Part of a small language model's weights.
Size: width 768, vocabulary 8192, 157M parameters.
Architecture: RMSNorm before each block, rotary positions, untied embeddings, some layers without positions, value embeddings, learned residual scales, skips across layers.
Training: 956M tokens, 7296 steps.
Each number is 128 + 24 x the weight over its row's rms, rounded and kept within 0 to 255. Layers, rows and columns count from 0. Numbers have three digits each. The size before them is the row's rms in percent of the matrix's.

# layer 4 attention output, 768x768, rms 0.062, rows 671-767, columns 576-639
099:135141139101103131115123175130146118085144137169129158138084127179140161179154180103185119150130068118123111097140089144164126169159109154178141082102138154149132114092143111187148108113104146
100:156095153150165140171120164109093135142166144134143169138144078106100186079201159144158144122097123155157117125113149091133101163138121189137132131098141135145070089105111062140117140075184156
104:121099114117070109130145154163112171156102192126126156105193109094098111110173070188133080143142117147186111088126143149043143138098141089120162138157118134117133155096116093142126146159175145
102:124084131139159123131129115119147174150162174135164138132153132109130160180154076133146139124119148079180143132165100113126074066101133160078121099209160122166097106111118150144178119135114089
095:118160116097108110124121163119192086150115132142075125081141103159132115109139110202133112075103201139152125150117097120130119114141092079101150079162106139186094141121141125146142143161045089
100:125175112131108134151113132131137203072150154129110122133119140182160122153168145147108151146107122146140146116109130150136119191164104063078136123117113169157151163105104165126151103162120130
095:117109141131134082146066126122124121095170130104120115125139056116117147134121129127103126157113128109084130172131094147165064136142163141158117116077136106079134130134184174134140174104101140
101:134151116129112153132148096123115097104112144147132150108125142147165132123161177100134142131095100153139147128118150133079146163130082184142113139106102140114076083089171125093114095085189153
101:165156107082151105143144141112172163157135147102144145175144127143158115140142136128114139140120121171137127137151132153119095134150080083126162106064124137101131168138106175150129130127135149
100:088103157070097159135140100124089145146088086121112104087162136120111136076128128087174142130107101141110145135120036100168130142112136132145204134120122136139075113130156122134140125111142116
101:128137182103104101147131153139083131144108115104141128143178142153121181149129138124118131121142167083092115175108144140110115086151127088119154074121126136180104082098150099123157148132173108
103:169130139130154065084168143118127156088137115142140092121106185096114097148146114215133155140093081163139111106117128171151085083146122165096139138098167132071122166105078140106126125149179087
102:166104116117115144113126117130113111159127141137139091094138149133137140115131117191136170151115138152137098096149123126102079113164184131117133118092164149182098137092152142133145128105159079
099:150124109128147093082140154124116161108173149148148150092125141115131116123173179118094057153119124124111150128134115134148105109143105122153118111156161125126104134172111123151126084064130149
101:178078166123169092132148130140149176152136155128152194116169120085171149102184093142083116120152173137152105152116135092123154131106174138113104109133111141120136115153145133114150101131149163
100:138152160093090143085149111154095180088127132125082124149101140120103107108145118116132139180157122116137140165100139120106134123161112115129164112159094169115080160146164158144116138152123138
099:078150167130137101122159183125118117170125085055113111107159108137108107144077167166147094148114136160135126137128147149130095119109110121153159148117155102177168161092090078126164131092130158
104:155122130172151136125181132100122113173091150122124087114155182133139178089145105127136072155129140157127161153134120140112150127139147076106133147114137129121150066143108150127140148144100078
099:149100113124074138112100166175134146118134138074129076091106148122102162122161103089106140121138158156126115107141147169114096147137108139137101159124131121159132106168157111127128105138147142
105:183146135176150138177082092068091110142105152173133099082127145160090127198079134132082070125102093124134124100099134193112135092116130163113137123154146144128126152088141081148123180114102168
098:117112170132152146133122079146148116079110154126146123127132127102122121150169149094120112127086157178160118118111084104129157131133100085126101086142135178124106079135105151118124102101098111
100:139154121140062174092139137189156111110118160144111097150066165111106157105070086143136173157124163164153103107071160129143080082100142166122102099182143169130150139153166092158110126109116167
103:074151185170179101120169104123084135098127126084095088126148167076129159124156125163110155199107118124119181112112139101159115125107115114076134067142151141176156152095135097154123137096173121
102:110128112106138154121142095174148084098103158106116121188111129162108128122143119086149210155143139136143160083112095120104136203159154077149120146135172159151092115131159162147140087136164176
102:151155138107179162151111138107157142111156108103109148111126119121148080151065094061037134110128112106182159164096172133164124132112131155135134098121124171115167134120138137130133108125109129
101:130145089156124147151133133093081123076094158169186128123131132110127139102118139117111157120114126134125162137130114102155071134159128123203132114120111119143091086137100160100140145156116146
099:112127173126138163142086120106146130164125154114144155114139105112165134150112141140118144139163120139066147102157124126151132140109118119153106092205124123087137130160141141155136167156133148
096:136158144129149138153125117120096185145136112157127101110138116086181076121097127178141151097120101103148117148108124118081057087132081181110137090136117174132137124158085149180126156153134126
100:163138110161105130100119142115139089154133102157081117165133140107156133132140098130105195157114180127147215157119110194110140104144116077146084128094162118106102121125155132123085095130140142
102:176129153127103128162131162169129155133161147087169163146080115123111129131168187109121166119145090148123127113156116102164113125160111091138133103119121152171122144116097130098114133121162115
101:090111133120140161137123109111095177143108136107164083080088078144140128117089132101120140140120131121068124143129157123189097163130107098148052106101142111163140136117102105084156118113162125
100:110121175109104119102149107126110131097121130130121160074131075090163143136136127094156115179104147086089156109121151127078159128124137144148086091145139162158152099124153133130116152147163101
108:122130132147110154138151108123119151083149072160114113104106092168169161119136136087097119124193117126161128114132096121176151111076165151046091100126152126117119182133162092097128162146163187
095:100100092116137114109082191177137105164109187091116135138135129177148139176119184135119123126111101174116139074144154161101143122110119131143115123142114114129169112147115116143133150118128115
100:130090172148167158155108101157114119158121139136139136135123176118142137095165133128144132220152174104072105123056107137120098107099121091133113141109152097137071130095141166102189136150183166
099:110178081145147132097160137118193140131107134117152142127158145174125144111137148108116170158099115096123153135120086153140166135114103130142152127132091074159118121146068117107122135117170067
101:160132141146113132142166126055151150101156214181106159124152101114138116159103108192116149150122081141111127099156100093162148163107109069127118135144110168102111080105058174131160093144137182
099:100110123126162133141158145123112161125123086158140104105155124131139143135089118130119121055131138100087126106150118185110122115134174124199057163120099137083119147101121127149153095107121144
101:099103197116147145113121127166129134103142093123115117153131164132120080153131078158141111141118081153140080105151166116150113155146124123165188100114109090162167144128124107157133115098149147
101:060121131119116141105128090071125089157115081125149142096156156116090157106133097172154153068131139110182161118126123089134148098108116103117161187133092106104155079194144042102185115122076117
100:109098096115185094110198144137163084167114164135131097153101187111124136092133098175130144139143145155151119154163109148122114135162171134128143158079143103154114118136137127132089121171158171
104:146125145117084111120141090121162121135106134130115100170069089162109074076052127157147128118122153143144121107140127105126127115139139100087116140154082156128127148159087155164128095129104142
096:110121103134165121088112095160120074128073103094150154179189103115099152119132140126159146181122129144117115137130134132112115127128152123119130092151109128124148127193154098075140131164116178
101:149129151105117167106148143146128141119133154092175102122196151140096131117163099163114116080107105167124135078171116172138110209078160143126120108080117159125137139187168053123099150119109088
100:111122139120079097172112144114110124045106123163125120147173103101086152116138106114088129145170117082123128113084142120178075137143115119135092126157119103178142159147167115157094116111160132
099:152155101164127192123108133128085125116124090120108106143137147107101134142143127160083137119127121115099120123189156094123106085129172169181107140159116127133132152133178084092124103104171151
106:149111115076155103077152114126160139141109146099166137136149154069113138171160061110148143099120081205115147137124132137162098123139156119109136209150146105182127080118134202167137094108168126
097:128138128140139092136103149086097148130124110123132120139093110123110138148177102124146141105188138101089150101106116075107161124158114166148132098165119119100156171116134131128099119181161136
098:142163134069106090112135161114117139101145165137133100138127157170124122145110127160129128121119126079068158121118071178155153095096141132146127143148108167131083067174112120140105076118107101
094:092130100115171145131116147108104159157164098139113137126099097141163129129115166127155154128153110133110127116121191156149058084108181144090135123119125128153119117120149133129094110147098154
099:146155150136103119103208087184148134113108144134150117103137096134133142142085135128115124137118091133094129168118098101114150167158129068152100136087148163173099096129109124090124096131123141
099:128142108155110165108118092116153107142156163150151128126141139145124168115133142090115083125075152156119122126152136124092129118163111132166177142083156169160105096107159101126145111099156118
108:137081072146115115113143116113161142116111120143167134107139168077151129174134157186132145083096172166153102128065133095143142109081078153115180122131121094080118129089089140098094081107102187
100:122155114118107097157124104089126112138140108158142113088068095123097160172072126140099105114110093137058134179142101162143171103156080096120125121076121097106158134095130106099147134077115134
101:115106129103117127153166136142129153133114094089151123120175179153134124067145161166153121136100111094158166184143148122136140118118101149127166122158075168077147140156155145143139101149128126
099:107090133119132131150103119149170092196112158160103140123131057166113158110152147111127167123174100130093126148142080161140116103099102149112147194117073127116145155106091110107163127143155116
094:168158122112058130117104140167082111117156118154124123093100132164196122126122116158125116135127170108152131117160138163103078148107134145145119136110120132087103090162157115092131116083113123
101:150133164169130166126127136102168058111130108120122143126084107121089087157126148114111163089112151126114149107162129160188118116107106154115179058146148103106084153088120117125148093118129088
099:168141178166153116124101158128096141085150105129135082194120094115122133128092112117166083091139138160104089084096113136165140136113151105117115110081080168167168087104135147152122104123148135
099:127107172103144115124132090154117109169118126087115121104157105098091130131148143080106184091114132120155102141126120150156126099156125094133144102152156143123088157145148142088166125149148098
100:115174119134144124108144102061113117150069149125103133140094134130129165127134150120112136163184139175123115131068119191178135123148092127115121099136137137147196130161100146117131096113081134
098:109113092115099107108116145082120123109173141135096110133098140109108112101106077146129194152088128125137157138114156110098159072073148127126085117114113169082109128140114170108115140146104112
099:125110109118116159176105094130080112122144146074178128138140063139102190165146117070082146100103107109116084118150114132166148137105104102218100152131123069149157125145132111097164119165098143
102:090112124119134103152115114129101148133127178155219080093114167141138107157145151115169128097096122124104136134109104100104144125177093118146149140110151151101152131117118160171126164162086118
101:156153086159155145124115145117123105114171200117144107141159163108103112110170107139137094106127069140149083136131119127084133123139113162125107104157104160099135108114133176021161113134130144
100:152095145120157053081129081125160121138103142140120114148168115061072101128134124187116101163114132126144121117046130131160112111123127125137105085121172139104119112202112180147119116139139147
102:119102085157086076153130080159132189084133136132136089157100192111139122119144158173127068088112098104131148150114145093144136117125203137089134160123129108140149142176140122094126142137137160
095:127132119100142117135142111166150193100123145123097139148085165109113112124124114139149128152102165163144152121122122169118105110123169124130107149161137099115147167148153127166122137128095193
095:090130089138135146150201112096170119124124156135145181099155103117132168070118144116163120102109097144120129120136146130102148119102148100181160123102140136119149140143118117136081110141087091
101:188115144135136096189103132133142155168170114169174141106105110174113161142085145115103043093128166101100206109135121153134116109146116140103131086152205133097148091114066170127125082140114139
098:135160142169134185110102086104140100103125114147163127150119131099172144157069130110130106101213116112129132140145169109122172115132111091191143094059123123102169139093115180130165139164154180
102:170093154138122081160115122148148148111102156104113117161120118155115156142138133114112122103175084128168147095204155113139153151109084077132081209112150153127089141147112128119118069163114160
099:110129170131092109102153080192114134117084137118077136138115131106157127131187144108145133155140117152131176116102088094170154115119148180112169145128100157120151163123161174087123081064158111
100:109116107124170151105140125148165122139100175060127112176118136152122127116150127157150174120132109131121102100132126169148147127112131142094142130095164135121113122155144110185102167095139135
098:164144100132143087163151146141142089076093143119093171139104097112132128100083196169135089081158067166148153142134115132119163074102078098183094116102093091117119103125141149111133102160134127
097:083157181137115122104142144104102077138125105130138094087143126089134113054140152145146163097124137116115090137118124105109144116189148166138122080114099125128088134156117148169123143088131161
095:128121145104165131117160076112103129123174104108123120123138148128117107156100137100167136069153100121134169169169142109145074155112128162130108115170165113157126114179126183141153107081115100
105:183121157158090107096126114130125115119123123150163135159101169148133077165095152126052142153144104130164124104085125157106116143131146156119107069112067125139093077123154147105141136118100163
102:111091146154186109111097117109100106112107113159139088100140145099119144133146112153132089161163110141155152160141140118109152083111155114147126135155157090126116135075138084082127074104180136
098:115171102162145110133089109112136105125123122119165122077144129113161136077189126149132095157129169106122137076127190114130181152147160108103184115135132121101101155159169081098116158130144171
102:122166141114142083141137110139147118147060103102114112168136152137126168118139124134156085140120150168148155112145114110164106094129126154088141151122172129110106162097100131154160140102075098
102:103101128143127159147118128119114123116116176190159131087122111168120145133090113069139114140143134110150070100131117128153135162128108060096181132126079151125176133133130186201149120125110116
098:165127122117093116108122116135166093106124144090109146112184133112148145088125142095139066164099113103127127148141165149121105115161134169180102078164197104110125120161122168148127082099108094
102:124160107153172112159123143117150133155077144132158140144197167162206126125084136091172091156115183126135117140106109139140149096123139085116125075142090150115125125118077186094094198117130163
101:102122183168144145137137140152132117169126093130148176121110203084103193136151176115170136086123182118067144115146093080154097150124155154125124115123169139121106093134121107133137140138095113
101:144101078148133113137133143111118160064134106110087152140121162108096116107117141154128107137119053128160117110143162139172133113123115121140119150107095099089163171107130120136104146151151128
098:134174133112131111107159141131153111136107125103074154090140132155147119157152110172165140137098163109169072165129097131117139100129152114136123126117161136112097168144148107167131151150141134
098:167118105129124144159171106101109116127156119183122113147127066170142140144145076084160123087137105132172124163135120074140123120099128079118110131132140147089070141118160065156144127113123182
099:105111178144136141122138066101098135133152144072087129147122089110135130121123121145121130104165091121068102110146147164164133160152137127142156130162133144159118105104067134131123126124108135
101:149095055143139122137106101124067151146133096111189095109113134148091094133102167107107121086101135109127153104141133092129118157151166103118089157074102098134125170088128137104149157112091119
096:135102116078082120069128087114119107177083175151139108146127088090134130116141114136116159106153131130131113147163099096088180153095152110130117106100139142115108147108107114132084113132131119
096:162103094127102148082154134122125126123087096140153109099061097164114131121192109158112118136148150152172123143138144130110136062086182137100105114174131040135112105122136118098152143176144139
096:149137149125137089088117151148109142141140153139132162169173181123154112097156152157157131142117157113098144126113128120108133129109175107118150122119151120121089119141131124147179086134149114
102:168127152083080142132144147143167120101104140128145084161115210147115119100133100069102078139165135166099176098155114132070109137127162119116084101126135064146137162104145115125143131142185126
099:114128126151166149095171142122113135190129117140115129107123133100111111123078107169138112118147142092166115164109149112131121127111093161137109141164188127137160072151165145153123149119124174
103:084126123110042120182157098141121134080145106136170121136078088120154115146107134120125106154104089105141131147099125076128129155157107139109139058163112084114130121119138171126125139117126102
104:120089116141132079098173174116139128111119113178107120101148067102189139136128156156163087175089124111122110172102101086127107115130111104122137133162145089100056145133112132156085136130105163